Weights of a small transformer language model: vocabulary 2048.
Each number is 200 + 20 x the weight over its row's rms, rounded and kept within 0 to 999. Layers, rows and columns count from 0. The size before them is the row's rms in percent of the matrix's.

# down: layer 3 MLP down (transposed), 1024x256, rms 0.169, rows 499-551, columns 192-255
# up: layer 3 MLP up, 1024x256, rms 0.175, rows 500-551, columns 192-255
down499,105,195,178,199,223,215,196,234,236,227,164,240,209,209,204,184,228,201,189,186,162,210,226,201,210,226,208,183,216,220,195,186,217,240,198,225,205,203,188,209,195,200,227,180,187,221,193,210,178,210,196,180,152,217,169,197,199,222,195,236,171,155,210,192,184
up500,109,209,188,178,173,177,218,181,184,217,192,207,202,187,197,200,182,209,208,188,190,182,188,183,164,214,217,197,214,194,190,222,203,206,199,192,205,205,216,175,220,229,211,208,179,238,174,193,197,179,228,177,199,198,169,158,166,210,211,156,232,215,170,187,211
down500,095,207,222,230,192,219,180,188,193,180,171,182,203,239,198,196,201,191,200,217,278,224,216,196,191,212,206,224,172,209,210,192,209,186,172,211,202,188,181,200,191,174,186,157,199,202,223,167,195,202,166,219,199,208,209,232,212,218,167,226,183,211,189,203,178
up501,101,203,217,191,207,173,211,206,222,200,173,203,197,191,175,218,160,228,199,190,200,212,178,207,176,177,186,165,210,181,192,234,188,211,197,244,228,268,209,191,216,195,198,190,177,198,189,211,206,173,184,193,245,178,215,231,209,196,205,215,186,213,228,223,190
down501,100,212,201,191,196,199,199,197,212,215,234,194,198,203,205,198,229,199,184,222,207,206,207,194,210,178,200,256,163,220,197,197,164,244,198,190,194,204,202,200,174,189,247,231,238,240,207,200,200,228,193,193,201,211,172,181,182,182,213,205,257,193,177,156,219
up502,099,179,225,191,213,193,196,172,181,196,184,194,186,217,160,197,188,218,193,180,200,217,170,220,205,216,213,216,225,200,198,202,194,217,180,190,207,176,185,201,202,224,196,175,193,198,234,188,201,209,174,231,195,184,178,220,199,193,236,206,184,227,219,183,202
down502,101,183,216,214,225,212,176,209,228,203,210,216,226,186,227,220,201,237,214,188,234,165,209,203,221,232,192,200,208,225,208,219,202,219,142,219,185,229,187,163,226,220,194,215,212,174,170,183,203,202,185,205,218,181,209,212,192,176,211,242,191,177,195,177,217
up503,104,164,212,240,206,226,234,202,189,228,198,175,230,242,177,217,215,211,246,191,225,165,175,202,196,203,188,213,182,179,199,195,176,188,166,199,190,211,214,218,206,191,209,193,205,208,224,227,211,189,190,192,201,159,195,220,207,210,224,224,158,217,193,211,160
down503,102,214,223,177,200,192,178,188,190,183,173,218,180,209,189,180,213,221,177,202,179,216,189,176,188,187,183,212,194,204,235,175,203,184,257,200,192,161,198,182,226,214,220,183,189,201,192,167,205,198,223,221,237,189,209,207,186,227,185,243,224,175,240,195,206
up504,102,212,192,173,163,206,202,177,212,192,170,182,197,181,221,219,185,228,186,182,206,209,210,185,204,193,215,155,196,209,246,198,207,206,218,174,190,209,199,174,192,244,199,168,176,202,186,218,185,209,198,205,220,168,211,202,178,198,210,207,174,199,150,205,200
down504,094,211,173,199,175,210,206,222,181,209,208,205,204,176,233,193,188,179,228,196,198,195,203,222,188,187,223,193,208,184,190,202,224,185,156,164,192,206,173,229,227,208,210,212,179,200,148,238,179,202,186,192,200,225,148,221,206,200,199,216,235,179,227,190,186
up505,101,205,184,205,187,177,178,181,202,220,197,227,183,207,228,196,172,198,196,206,200,186,210,224,169,200,202,157,234,174,222,193,216,165,166,181,223,239,200,243,181,214,198,188,190,216,220,190,188,248,176,205,226,220,186,183,221,174,209,196,212,211,194,221,175
down505,093,198,202,210,190,208,199,215,190,179,187,228,197,182,146,211,209,210,181,193,211,207,192,205,218,188,144,185,208,200,193,194,198,196,219,192,187,205,234,197,206,206,211,168,219,177,199,176,200,200,234,206,199,205,211,201,266,196,199,191,147,236,166,243,196
up506,097,211,217,162,211,162,189,200,211,182,198,198,227,191,182,175,237,161,206,219,195,197,205,198,200,209,200,199,206,210,209,209,205,204,184,152,210,237,206,213,168,180,189,213,180,219,189,180,203,187,188,201,173,198,239,211,196,193,173,184,183,229,159,244,211
down506,092,202,198,207,214,234,178,197,196,234,199,172,154,197,197,212,198,226,214,197,200,217,208,185,205,203,190,217,181,180,217,203,157,206,186,213,164,207,259,211,204,183,191,200,244,180,209,216,210,249,213,241,223,192,194,166,186,219,222,197,231,187,184,208,188
up507,098,225,162,182,231,230,205,224,215,233,225,169,182,215,177,207,231,213,199,211,213,157,225,213,210,204,199,198,230,187,195,179,192,205,236,198,197,217,163,227,256,161,179,183,225,227,208,162,170,186,196,156,223,173,165,191,196,192,215,242,162,216,193,173,226
down507,101,241,212,184,189,230,176,220,223,194,190,206,195,195,194,204,184,220,222,193,196,189,236,191,219,178,192,174,200,218,212,216,158,213,150,199,239,193,224,219,187,213,211,189,227,197,217,187,204,200,220,238,171,204,198,162,230,207,190,191,194,207,184,213,186
up508,105,176,200,194,182,193,195,209,189,202,171,221,200,197,229,180,209,194,180,222,238,181,183,203,177,171,197,183,181,162,171,203,188,202,202,239,189,195,160,179,218,192,221,195,174,202,207,194,186,233,224,212,199,216,205,167,211,202,218,197,194,205,201,216,232
down508,101,205,213,187,191,212,167,202,175,229,186,240,156,217,187,208,209,210,200,218,171,194,182,166,180,216,214,198,186,197,177,228,202,167,185,199,226,171,198,223,221,159,219,189,239,201,239,171,213,194,230,176,195,208,220,193,159,215,205,193,204,184,192,177,191
up509,097,220,229,191,236,208,192,203,205,171,197,237,195,188,236,218,220,194,198,184,240,216,185,231,177,188,204,206,192,199,212,216,213,195,174,179,232,193,217,193,164,232,207,209,221,189,206,203,205,182,207,223,206,196,200,176,180,212,199,185,222,173,198,189,198
down509,092,215,191,204,181,162,210,200,156,149,200,184,151,198,190,180,175,205,186,181,236,212,167,199,190,222,173,221,216,174,201,177,211,199,217,208,192,218,217,176,180,189,195,166,190,219,211,201,168,170,207,193,207,224,232,199,217,166,182,211,222,204,222,167,247
up510,095,185,202,199,210,189,191,202,172,158,192,213,199,190,195,210,184,185,139,228,197,203,240,196,180,200,176,202,218,163,196,205,214,199,215,192,211,189,242,197,215,197,195,202,176,203,144,166,164,195,214,231,220,178,215,221,213,214,226,212,196,175,208,206,228
down510,102,193,202,158,199,204,231,178,208,189,161,217,165,176,211,201,201,233,209,190,186,216,186,211,190,164,189,229,191,171,201,191,167,186,221,185,222,223,201,190,200,193,226,170,189,213,198,198,205,210,206,220,209,196,168,213,216,171,210,197,245,205,210,196,188
up511,093,188,176,193,176,200,214,210,185,206,235,232,219,175,185,244,217,203,183,193,213,225,165,196,242,207,239,221,216,189,165,160,210,180,212,204,207,185,214,183,214,184,206,207,195,230,190,186,206,192,203,214,188,186,160,203,195,197,225,221,212,198,174,242,175
down511,095,213,174,177,196,177,208,205,209,201,222,201,193,211,198,230,177,226,190,211,245,192,225,230,213,168,182,245,192,216,209,165,173,225,191,172,201,228,245,203,235,214,174,218,235,206,200,188,181,169,198,194,242,188,195,148,213,227,204,174,231,194,205,181,195
up512,095,209,212,236,223,195,180,214,214,192,172,212,162,238,189,224,181,203,177,215,193,191,188,201,196,175,232,183,198,186,211,209,222,192,189,187,228,223,217,191,183,200,204,195,198,194,205,235,164,223,182,185,225,199,204,186,220,181,177,197,186,205,226,181,184
down512,100,204,243,186,214,206,241,199,234,211,207,210,207,222,213,209,216,225,242,175,184,195,176,180,196,214,194,226,202,188,224,198,208,193,201,205,236,207,217,208,223,242,168,232,251,189,219,194,198,194,198,160,191,177,215,226,198,211,199,230,189,173,241,179,175
up513,103,185,161,165,199,162,198,181,211,204,165,148,176,170,197,166,194,212,205,183,222,158,184,193,231,196,194,192,226,188,235,211,192,222,225,196,214,147,181,197,196,181,197,194,219,161,200,226,205,185,221,195,195,201,212,199,220,225,208,199,200,216,198,183,192
down513,104,162,218,208,209,204,216,230,191,171,240,196,197,181,179,205,213,177,196,212,187,184,203,204,201,208,202,235,180,200,192,198,202,206,197,186,187,191,265,191,172,203,204,192,188,190,235,166,186,185,201,152,208,228,197,218,218,206,220,193,212,200,206,200,180
up514,104,211,202,177,187,205,186,215,231,205,225,223,189,254,227,202,192,218,225,231,179,211,194,170,160,184,170,185,229,171,193,182,157,170,196,194,209,182,239,172,193,208,179,203,227,199,198,172,217,185,191,222,170,243,197,185,184,226,171,194,195,186,211,193,235
down514,104,222,213,208,220,197,214,214,214,205,203,205,217,163,203,207,194,210,193,208,178,211,205,250,212,213,221,202,191,213,182,179,188,161,184,206,200,178,199,219,222,211,191,186,226,186,210,189,217,209,170,188,181,181,204,206,219,222,183,219,207,174,212,221,197
up515,095,185,200,227,194,185,204,181,201,249,162,158,206,198,189,176,178,170,179,192,179,206,233,202,175,182,251,184,190,221,206,186,188,165,212,207,200,209,198,178,181,206,204,180,167,201,186,209,209,223,210,205,185,161,222,194,186,207,228,164,204,206,205,193,165
down515,098,212,211,189,183,212,186,236,202,193,185,176,181,168,197,211,161,186,220,203,188,207,222,198,236,213,184,209,191,203,227,220,229,213,196,211,171,198,199,191,175,226,248,215,239,210,188,179,234,195,225,211,206,186,204,209,209,207,192,198,195,195,192,196,231
up516,107,174,192,197,233,210,220,186,199,164,170,230,198,200,195,228,194,198,218,209,181,231,194,221,196,195,207,208,209,213,209,217,203,174,198,189,204,210,195,229,172,218,212,206,184,236,173,215,217,194,196,191,222,216,199,178,195,206,208,199,213,204,183,204,210
down516,105,222,204,215,201,166,242,248,198,205,202,195,197,206,206,227,187,211,169,215,218,194,191,201,211,196,188,212,238,215,203,193,215,204,186,209,182,200,231,184,200,183,212,219,209,186,209,188,211,193,202,192,173,185,204,224,231,239,200,206,210,188,189,215,206
up517,100,211,202,202,192,228,182,208,180,171,190,213,209,245,188,160,205,191,150,208,192,223,184,170,204,192,210,222,214,197,178,187,184,209,196,194,211,173,235,161,193,219,192,234,186,210,202,220,238,186,189,220,192,197,176,204,216,164,183,210,197,174,208,178,208
down517,117,219,200,222,173,223,195,213,199,192,208,219,215,202,179,174,188,196,192,203,190,182,202,205,207,172,198,189,242,213,211,202,181,200,179,167,188,188,223,208,164,231,224,188,230,201,205,218,189,210,175,219,217,202,186,233,201,190,174,194,221,172,181,172,229
up518,095,203,215,229,219,197,229,176,192,223,188,226,205,201,208,172,222,165,216,209,232,169,196,233,174,230,176,189,207,186,209,174,178,209,217,199,202,231,168,201,195,211,191,154,206,166,216,175,192,197,209,190,221,215,221,213,208,229,201,191,210,207,233,171,223
down518,092,192,184,194,184,188,179,219,211,199,172,180,173,171,172,202,195,202,204,151,200,209,218,175,195,210,215,198,157,205,216,230,202,167,186,187,185,204,240,213,182,217,227,216,212,205,197,202,205,217,190,178,176,195,185,194,229,190,214,219,215,194,155,197,228
up519,095,167,211,204,210,189,200,180,179,214,207,220,212,183,224,219,211,207,202,220,204,180,172,171,200,236,172,199,151,230,193,149,223,182,182,159,205,208,235,191,189,171,203,191,181,180,209,209,165,197,206,204,208,213,194,187,179,194,195,202,200,176,172,203,158
down519,106,190,189,216,217,227,189,205,203,180,220,182,201,199,221,204,213,213,195,215,207,199,178,232,197,178,183,210,207,220,191,192,200,190,179,203,251,196,227,227,176,183,203,184,199,220,194,223,214,191,245,195,233,221,193,194,178,203,200,190,201,199,229,204,203
up520,102,202,155,207,161,206,186,207,181,184,199,206,191,216,195,185,212,209,199,195,203,211,220,206,205,174,199,179,183,193,166,213,248,224,235,225,195,206,153,237,228,184,216,199,195,195,201,164,222,191,177,178,187,202,201,192,207,169,214,173,192,160,239,176,201
down520,108,207,172,171,186,203,218,219,190,199,217,172,180,176,205,216,213,175,201,180,210,219,199,168,197,203,184,219,208,206,205,181,228,236,191,216,208,216,161,196,208,176,213,183,208,221,214,190,161,197,200,188,180,232,174,179,219,236,185,190,198,216,217,193,197
up521,101,202,204,196,217,193,210,198,205,170,210,200,185,187,191,176,171,168,217,208,171,189,247,219,205,166,221,204,169,213,243,203,209,206,208,211,187,185,222,222,211,225,176,169,246,194,201,166,216,220,213,176,196,189,210,187,182,177,226,210,204,210,206,216,184
down521,100,171,201,177,175,191,219,172,224,212,154,209,192,179,171,214,216,164,187,167,171,167,207,205,229,227,172,187,181,193,227,220,214,210,218,189,205,216,216,215,166,182,211,211,219,182,232,231,160,221,203,201,203,201,228,221,190,193,189,203,188,162,202,208,221
up522,099,179,203,207,188,188,136,218,240,217,206,194,217,182,206,174,182,166,227,212,161,194,198,213,203,201,174,197,177,169,186,206,200,233,165,176,216,192,206,194,232,240,201,238,159,202,206,204,173,217,200,214,222,196,173,215,205,198,211,152,194,187,202,189,235
down522,102,179,208,188,170,180,207,192,191,193,250,196,182,201,218,209,170,203,163,168,218,193,210,206,218,185,186,216,200,186,202,180,206,183,223,186,203,243,220,151,207,225,202,150,230,203,194,186,252,184,223,175,211,193,221,223,193,166,192,175,215,221,209,229,170
up523,105,189,159,195,227,235,188,180,177,187,195,170,225,212,201,205,167,234,178,199,173,225,164,212,187,177,192,209,193,187,241,249,199,184,215,201,220,182,180,218,213,216,219,226,188,210,185,190,203,209,226,225,194,181,175,184,176,184,179,213,215,195,197,196,202
down523,101,181,186,204,147,206,233,227,183,208,198,191,215,224,208,218,201,200,214,155,210,179,167,213,191,196,227,199,238,168,229,199,192,165,207,180,212,206,188,204,220,212,162,197,223,197,189,213,159,220,211,153,215,203,184,222,219,178,200,210,178,193,211,218,214
up524,103,193,211,205,210,207,186,216,177,204,180,220,192,165,186,170,238,201,185,178,186,238,213,193,198,235,184,229,189,237,182,206,182,211,213,180,204,224,188,196,169,223,203,241,218,163,193,193,208,196,222,205,168,174,188,202,185,159,204,248,187,154,188,193,182
down524,104,186,178,200,188,191,219,191,178,176,247,198,183,193,197,201,198,184,230,276,194,232,199,216,171,166,165,184,173,198,190,195,214,190,230,217,179,195,180,166,192,232,177,192,183,175,216,183,220,206,180,213,218,219,183,216,195,205,212,214,216,229,190,239,185
up525,106,217,188,220,220,172,218,186,176,179,159,196,213,212,212,246,206,193,212,198,205,223,167,213,235,186,192,203,225,193,217,195,223,207,208,214,174,213,214,181,188,177,222,177,189,196,195,207,203,175,197,229,211,211,205,211,223,207,235,194,196,200,209,211,178
down525,102,189,199,183,189,259,204,192,167,184,217,202,166,219,236,219,212,187,193,209,212,197,182,152,204,213,218,186,196,209,211,204,232,158,199,153,216,202,168,154,201,205,196,182,210,164,185,209,204,185,202,185,209,175,195,202,203,180,167,206,203,196,209,223,197
up526,106,183,188,222,190,207,207,210,191,203,147,194,170,189,243,185,188,211,167,183,195,197,179,241,199,185,192,193,150,181,198,194,227,176,167,242,243,185,185,222,196,212,200,169,197,203,194,180,198,185,192,191,223,242,189,204,175,225,189,219,177,201,234,200,184
down526,100,218,216,159,203,208,211,207,205,199,202,202,193,202,193,175,200,167,197,193,195,224,203,135,187,181,172,189,197,191,221,193,157,238,216,228,204,167,202,203,201,210,180,225,178,208,202,194,194,210,200,183,217,200,187,207,198,169,190,180,193,194,165,219,192
up527,102,201,197,200,200,185,200,206,199,176,187,229,230,159,183,184,225,208,216,188,228,220,172,171,187,209,204,207,214,201,209,236,197,162,197,178,164,187,230,200,195,207,194,168,172,207,211,199,190,186,175,147,192,191,210,223,234,200,147,231,204,195,213,185,184
down527,099,187,204,191,220,180,181,208,205,208,186,176,168,240,206,228,171,205,198,174,198,201,230,193,176,187,197,177,189,205,219,214,184,184,228,198,209,194,223,178,174,161,183,145,220,191,194,213,226,185,212,242,181,209,209,141,198,173,190,180,246,201,179,202,241
up528,093,155,200,206,219,218,241,218,172,191,186,193,182,203,191,218,169,238,179,200,188,219,212,205,198,243,206,250,235,186,203,223,204,212,184,183,196,195,221,193,219,228,204,168,182,184,189,165,208,195,240,197,215,218,162,192,188,227,178,191,170,190,189,187,165
down528,104,196,182,231,213,204,168,215,183,188,200,189,173,206,223,226,187,196,187,203,202,199,176,206,211,211,221,208,210,203,218,224,183,209,212,182,191,182,185,208,199,219,171,182,223,205,194,171,174,176,222,195,190,196,202,165,196,214,203,173,181,210,239,245,234
up529,103,221,187,183,180,211,200,181,175,182,203,211,186,169,206,191,205,190,198,198,214,179,213,175,190,204,179,194,219,172,201,166,195,222,223,182,181,179,214,170,193,204,189,226,206,179,201,186,190,202,227,221,169,185,219,165,193,238,234,234,207,169,186,210,222
down529,112,195,214,207,205,173,248,198,181,189,202,184,193,192,200,237,159,177,213,205,203,171,210,245,215,180,198,212,176,176,161,177,204,203,182,148,199,216,202,208,187,210,206,197,234,218,216,210,214,192,209,213,199,229,173,248,224,220,215,207,200,190,208,216,197
up530,095,172,204,232,173,186,186,207,185,177,189,188,149,236,207,204,183,196,186,221,183,217,184,237,185,230,229,198,217,226,215,193,233,188,212,195,203,198,213,207,223,155,223,192,206,199,210,209,209,189,179,229,213,212,215,192,171,204,231,202,207,231,194,187,197
down530,094,215,217,200,211,152,204,206,180,220,206,167,196,221,233,202,184,191,216,215,190,166,193,206,196,155,155,205,199,211,192,191,169,188,238,184,177,206,209,172,220,220,223,197,198,185,217,216,226,202,213,196,202,179,209,199,187,225,181,193,219,187,175,190,189
up531,096,160,181,234,195,237,197,206,206,234,206,191,214,178,206,198,174,182,199,206,178,207,186,196,167,183,214,221,219,222,186,189,209,206,194,193,189,198,183,183,235,194,189,206,203,171,230,211,212,240,196,185,218,214,197,216,209,163,184,188,209,227,206,190,194
down531,096,174,203,213,208,185,203,199,226,231,204,221,171,206,215,201,189,207,230,171,202,216,193,190,223,197,192,156,212,194,200,207,203,179,187,244,193,199,215,227,216,209,194,208,215,219,192,204,206,197,213,227,216,194,198,190,139,194,187,180,201,213,169,175,214
up532,100,175,206,260,210,197,208,174,191,256,167,208,227,208,163,222,183,203,225,211,185,191,184,199,207,195,203,185,183,220,255,197,172,199,174,164,200,221,220,171,186,187,194,206,213,166,253,201,200,187,170,195,210,198,191,215,212,189,213,200,217,180,184,208,218
down532,096,216,181,202,187,203,140,205,169,194,226,208,207,169,205,164,211,190,193,195,193,193,214,160,190,202,204,168,195,227,219,212,193,210,203,174,217,199,190,228,210,155,188,203,204,176,173,204,210,224,226,213,208,159,197,218,211,221,192,175,193,214,209,206,230
up533,095,220,206,182,232,200,209,203,186,201,201,201,181,186,182,199,208,216,234,256,204,169,202,163,221,220,224,168,163,209,203,193,205,190,179,199,184,179,193,239,216,191,188,192,211,191,217,202,219,193,212,192,203,236,223,192,210,191,206,180,202,245,170,196,213
down533,095,191,183,173,215,190,201,198,209,193,211,228,186,216,178,208,213,188,176,170,201,183,187,217,194,195,174,208,228,187,179,178,205,195,198,234,212,192,220,223,207,183,256,172,193,209,221,160,202,174,211,194,198,218,202,193,187,184,200,188,187,189,260,198,225
up534,098,219,254,252,176,215,218,203,234,240,240,217,200,215,240,218,205,179,198,163,225,208,220,198,195,169,191,231,179,197,188,209,194,192,177,198,168,211,201,175,198,225,177,199,194,203,204,229,193,212,213,197,188,171,145,213,186,197,198,185,184,173,224,218,184
down534,108,225,228,205,217,181,185,213,161,163,236,208,240,229,225,214,178,203,204,210,212,208,212,204,213,191,216,200,170,216,234,148,208,233,177,177,226,188,228,238,179,217,190,191,189,209,163,190,168,199,206,217,241,199,205,204,211,223,211,209,184,187,196,229,210
up535,100,171,179,196,191,221,210,211,173,233,152,160,212,217,194,189,215,228,175,204,184,183,174,176,228,216,193,241,184,218,216,191,200,212,187,242,182,183,187,174,225,185,190,217,225,202,214,184,164,194,213,211,207,226,189,170,202,237,207,229,218,187,188,189,191
down535,103,215,194,192,195,195,178,201,196,217,213,168,190,238,199,211,185,202,213,187,229,176,174,202,206,172,206,189,202,165,203,206,193,232,223,187,164,203,200,183,161,203,169,168,167,196,152,185,210,192,187,198,202,205,195,163,192,174,220,177,246,205,185,184,171
up536,087,207,217,207,201,194,187,219,207,180,223,158,184,172,231,195,206,222,176,191,186,182,235,157,200,209,237,203,238,174,205,180,190,205,183,212,202,170,184,191,208,209,164,207,216,174,184,222,238,198,218,191,190,241,197,174,179,182,210,179,190,189,192,173,231
down536,096,182,197,192,183,200,237,185,196,200,208,206,175,200,189,197,216,191,228,212,195,198,189,143,203,205,224,185,208,170,229,251,208,175,222,189,187,173,203,215,203,253,195,191,187,244,213,181,231,215,176,169,219,195,183,179,198,209,164,220,207,214,224,191,187
up537,097,185,211,199,214,210,197,205,191,195,210,203,230,193,184,231,217,188,211,186,177,219,205,176,185,193,202,195,208,187,234,219,229,204,197,160,206,188,180,212,201,186,221,214,191,187,222,212,223,231,194,203,224,196,158,194,231,201,175,195,221,197,186,193,193
down537,097,202,207,202,198,243,207,196,209,172,214,203,221,236,173,190,217,213,210,194,191,163,192,196,209,212,213,183,142,229,187,207,187,174,178,188,240,206,216,241,194,192,210,212,218,220,170,224,187,199,181,187,188,218,163,165,197,217,179,227,174,185,210,211,191
up538,092,225,200,269,197,171,154,211,197,204,221,210,214,163,184,173,169,159,196,215,206,157,193,204,207,194,188,210,204,201,223,198,240,194,189,227,224,197,189,204,174,190,197,212,182,243,232,208,223,203,180,243,177,208,193,209,176,157,165,165,182,192,212,219,183
down538,093,191,196,219,207,192,203,225,197,206,210,173,187,183,209,175,175,183,210,201,221,197,194,188,164,195,182,227,176,207,212,187,217,174,201,187,187,193,194,208,205,233,183,209,200,133,188,197,224,213,220,201,226,197,206,195,199,193,204,187,172,221,217,203,218
up539,101,167,200,236,192,225,215,196,196,229,191,226,193,200,206,183,189,205,201,174,205,224,254,243,222,201,238,229,187,187,218,190,212,175,191,179,184,188,192,204,205,226,192,183,181,205,200,185,171,183,183,175,212,174,199,247,173,210,217,208,205,200,236,200,171
down539,106,210,234,217,196,195,222,198,201,223,191,240,229,245,176,200,240,223,207,219,208,212,210,240,174,187,229,183,180,198,179,182,196,162,187,204,223,172,160,177,202,206,177,210,169,213,216,199,181,185,207,198,182,185,200,219,206,197,206,194,189,206,189,233,172
up540,098,197,171,220,220,226,204,215,229,211,168,206,206,207,209,182,195,185,174,204,222,184,215,216,194,216,212,207,219,199,179,224,183,190,198,207,219,194,184,179,191,166,209,220,196,195,157,235,196,204,205,231,207,168,186,188,179,208,235,204,221,226,209,232,195
down540,100,190,190,192,202,203,179,205,184,194,196,198,211,167,193,198,205,197,179,211,212,247,207,211,173,198,197,174,199,195,220,185,255,203,228,184,215,226,209,237,196,231,183,236,202,203,230,196,182,179,198,224,208,172,201,219,221,190,161,199,187,162,185,192,214
up541,088,192,205,198,214,200,203,212,192,183,215,169,204,204,150,205,212,198,229,209,198,239,163,184,173,211,209,222,185,223,188,243,203,191,204,208,180,207,207,179,204,195,192,234,209,198,179,194,208,154,162,197,251,207,211,223,193,166,197,189,192,191,212,205,164
down541,094,210,253,180,206,159,185,194,223,182,162,201,178,205,164,216,224,176,181,182,211,218,214,266,186,178,172,169,212,205,193,208,208,209,187,186,232,232,166,206,198,202,227,203,172,213,199,197,230,158,194,190,189,173,185,186,203,189,209,166,238,176,243,215,181
up542,092,181,179,195,207,218,196,215,186,218,220,192,199,179,183,241,205,180,228,182,201,231,219,187,213,194,224,206,205,183,189,197,175,169,210,183,205,177,180,234,203,194,210,166,199,185,193,203,168,168,170,191,205,194,191,197,195,220,220,222,175,223,173,223,167
down542,092,196,232,180,195,212,186,171,184,167,224,191,207,184,234,162,169,217,219,200,174,191,202,157,171,210,187,225,169,195,230,233,179,226,185,196,205,184,232,180,185,175,214,176,197,212,196,171,223,192,218,223,231,203,208,202,193,181,211,166,197,205,228,196,190
up543,097,218,142,192,172,196,184,186,185,190,201,181,185,191,173,210,212,207,221,225,189,205,210,210,206,197,180,188,206,166,211,193,228,215,199,183,179,172,226,217,167,180,167,169,230,190,216,202,209,192,210,185,171,169,198,205,202,209,222,196,208,193,212,191,204
down543,104,197,182,176,223,214,238,195,207,189,210,207,184,250,203,220,208,193,183,196,190,178,202,223,211,219,206,222,201,218,167,198,178,229,229,198,185,182,159,189,170,199,205,184,193,202,198,214,223,247,172,197,207,217,222,214,186,203,165,193,179,182,192,189,186
up544,103,240,183,171,215,219,202,208,203,190,187,220,194,191,208,206,200,207,203,187,182,202,210,178,172,191,189,172,219,173,225,200,179,215,243,229,209,230,192,215,201,186,176,195,224,194,242,190,176,212,212,204,214,174,192,195,199,196,220,182,181,196,200,197,189
down544,090,214,192,199,190,197,173,207,181,190,233,215,203,225,204,198,193,171,208,199,211,173,197,198,187,237,214,197,176,220,159,179,213,182,163,196,158,190,189,212,210,208,188,198,149,199,153,188,198,205,176,180,202,230,182,200,195,182,198,185,184,195,208,209,219
up545,107,196,203,177,175,213,183,213,205,205,201,201,204,205,176,214,187,170,210,226,202,197,179,186,197,227,193,245,184,191,161,197,185,182,177,193,186,165,184,210,206,201,168,197,145,200,227,217,187,188,148,191,184,222,189,188,139,203,217,200,172,167,212,181,177
down545,108,198,169,194,208,215,212,196,188,208,232,239,212,192,192,195,180,190,172,235,215,209,217,176,195,189,212,204,208,196,167,232,201,183,225,211,199,205,193,224,201,227,136,205,206,219,183,189,203,166,225,162,204,180,199,195,198,207,194,192,188,216,180,183,195
up546,097,203,209,185,213,230,219,234,174,169,181,195,205,209,201,214,188,204,189,211,172,225,175,197,196,200,206,186,183,186,192,191,206,203,207,220,186,202,194,185,227,196,228,196,207,199,199,216,201,203,186,189,219,202,198,233,168,202,199,246,197,157,185,211,177
down546,098,213,224,224,199,231,213,209,187,200,166,180,224,226,197,179,209,168,163,183,171,203,191,214,216,160,207,213,177,224,214,222,225,175,200,183,190,199,205,206,241,190,187,235,223,197,208,195,208,223,171,207,199,206,196,199,183,193,182,220,164,206,203,200,220
up547,099,190,210,206,203,211,193,213,191,187,211,169,210,227,161,228,199,246,222,213,153,190,218,230,230,198,199,196,196,225,172,204,202,201,206,211,182,184,209,186,160,179,196,208,197,202,198,174,170,213,213,188,223,227,184,188,196,215,185,184,193,197,227,206,211
down547,087,214,208,192,194,202,202,233,219,212,211,214,202,166,215,195,193,205,180,204,188,214,209,186,197,186,186,189,196,199,197,206,181,172,205,204,197,208,215,234,175,188,196,236,165,209,188,207,222,186,219,191,193,195,215,217,205,181,213,208,210,242,219,197,225
up548,108,195,153,229,160,160,213,218,184,214,186,218,212,209,208,204,188,202,215,214,218,168,184,203,226,226,188,198,194,202,201,196,223,214,190,204,213,190,215,175,211,187,193,211,162,213,214,213,229,198,204,235,193,193,243,226,194,182,225,165,196,185,229,211,175
down548,111,168,176,198,204,198,170,206,156,206,202,224,189,209,213,151,170,193,198,197,226,246,214,186,169,190,204,195,208,205,203,212,189,152,211,202,220,207,201,213,218,195,224,224,244,216,219,200,181,198,153,175,165,223,190,205,196,180,160,209,196,169,171,186,220
up549,100,194,203,233,204,208,191,200,229,190,209,229,222,200,218,227,187,188,197,197,183,184,236,226,179,169,221,177,199,188,185,223,203,184,222,186,171,159,209,191,187,169,203,186,177,222,182,209,198,186,197,196,197,194,210,193,220,199,237,217,196,211,243,202,208
down549,090,164,216,220,185,194,191,175,175,197,212,211,190,183,193,218,224,182,200,206,212,168,198,205,195,197,198,217,179,222,198,207,213,190,197,203,204,187,181,232,220,247,194,165,212,217,205,237,177,207,217,189,224,202,238,191,178,193,203,179,213,201,204,215,157
up550,105,196,224,214,195,233,154,219,198,176,192,182,192,204,196,251,210,184,219,239,175,168,213,208,198,211,200,219,207,182,195,251,197,206,191,214,167,244,213,228,214,183,225,206,189,209,216,192,204,185,169,223,210,215,199,186,211,236,208,217,202,209,196,180,168
down550,101,214,182,188,193,190,253,190,224,211,199,182,224,184,219,188,202,202,221,195,212,199,202,196,195,214,180,183,242,225,171,151,153,173,196,189,160,216,180,212,220,197,156,204,212,169,175,194,192,194,223,200,248,195,207,206,195,177,225,233,206,236,227,188,199
up551,096,170,209,153,231,241,233,210,228,156,202,191,162,177,213,185,210,192,215,200,219,192,185,236,204,215,193,170,213,213,216,193,193,216,194,138,205,214,207,197,188,216,197,179,227,196,240,169,179,197,175,183,202,158,174,205,213,192,213,218,186,206,218,175,223
down551,088,219,222,233,233,201,205,216,245,210,224,204,198,193,183,205,179,207,192,176,216,166,193,171,233,200,178,176,216,204,218,216,215,197,208,221,205,200,203,208,194,209,246,193,205,218,196,218,210,195,220,186,229,193,218,214,215,185,209,185,212,208,227,200,203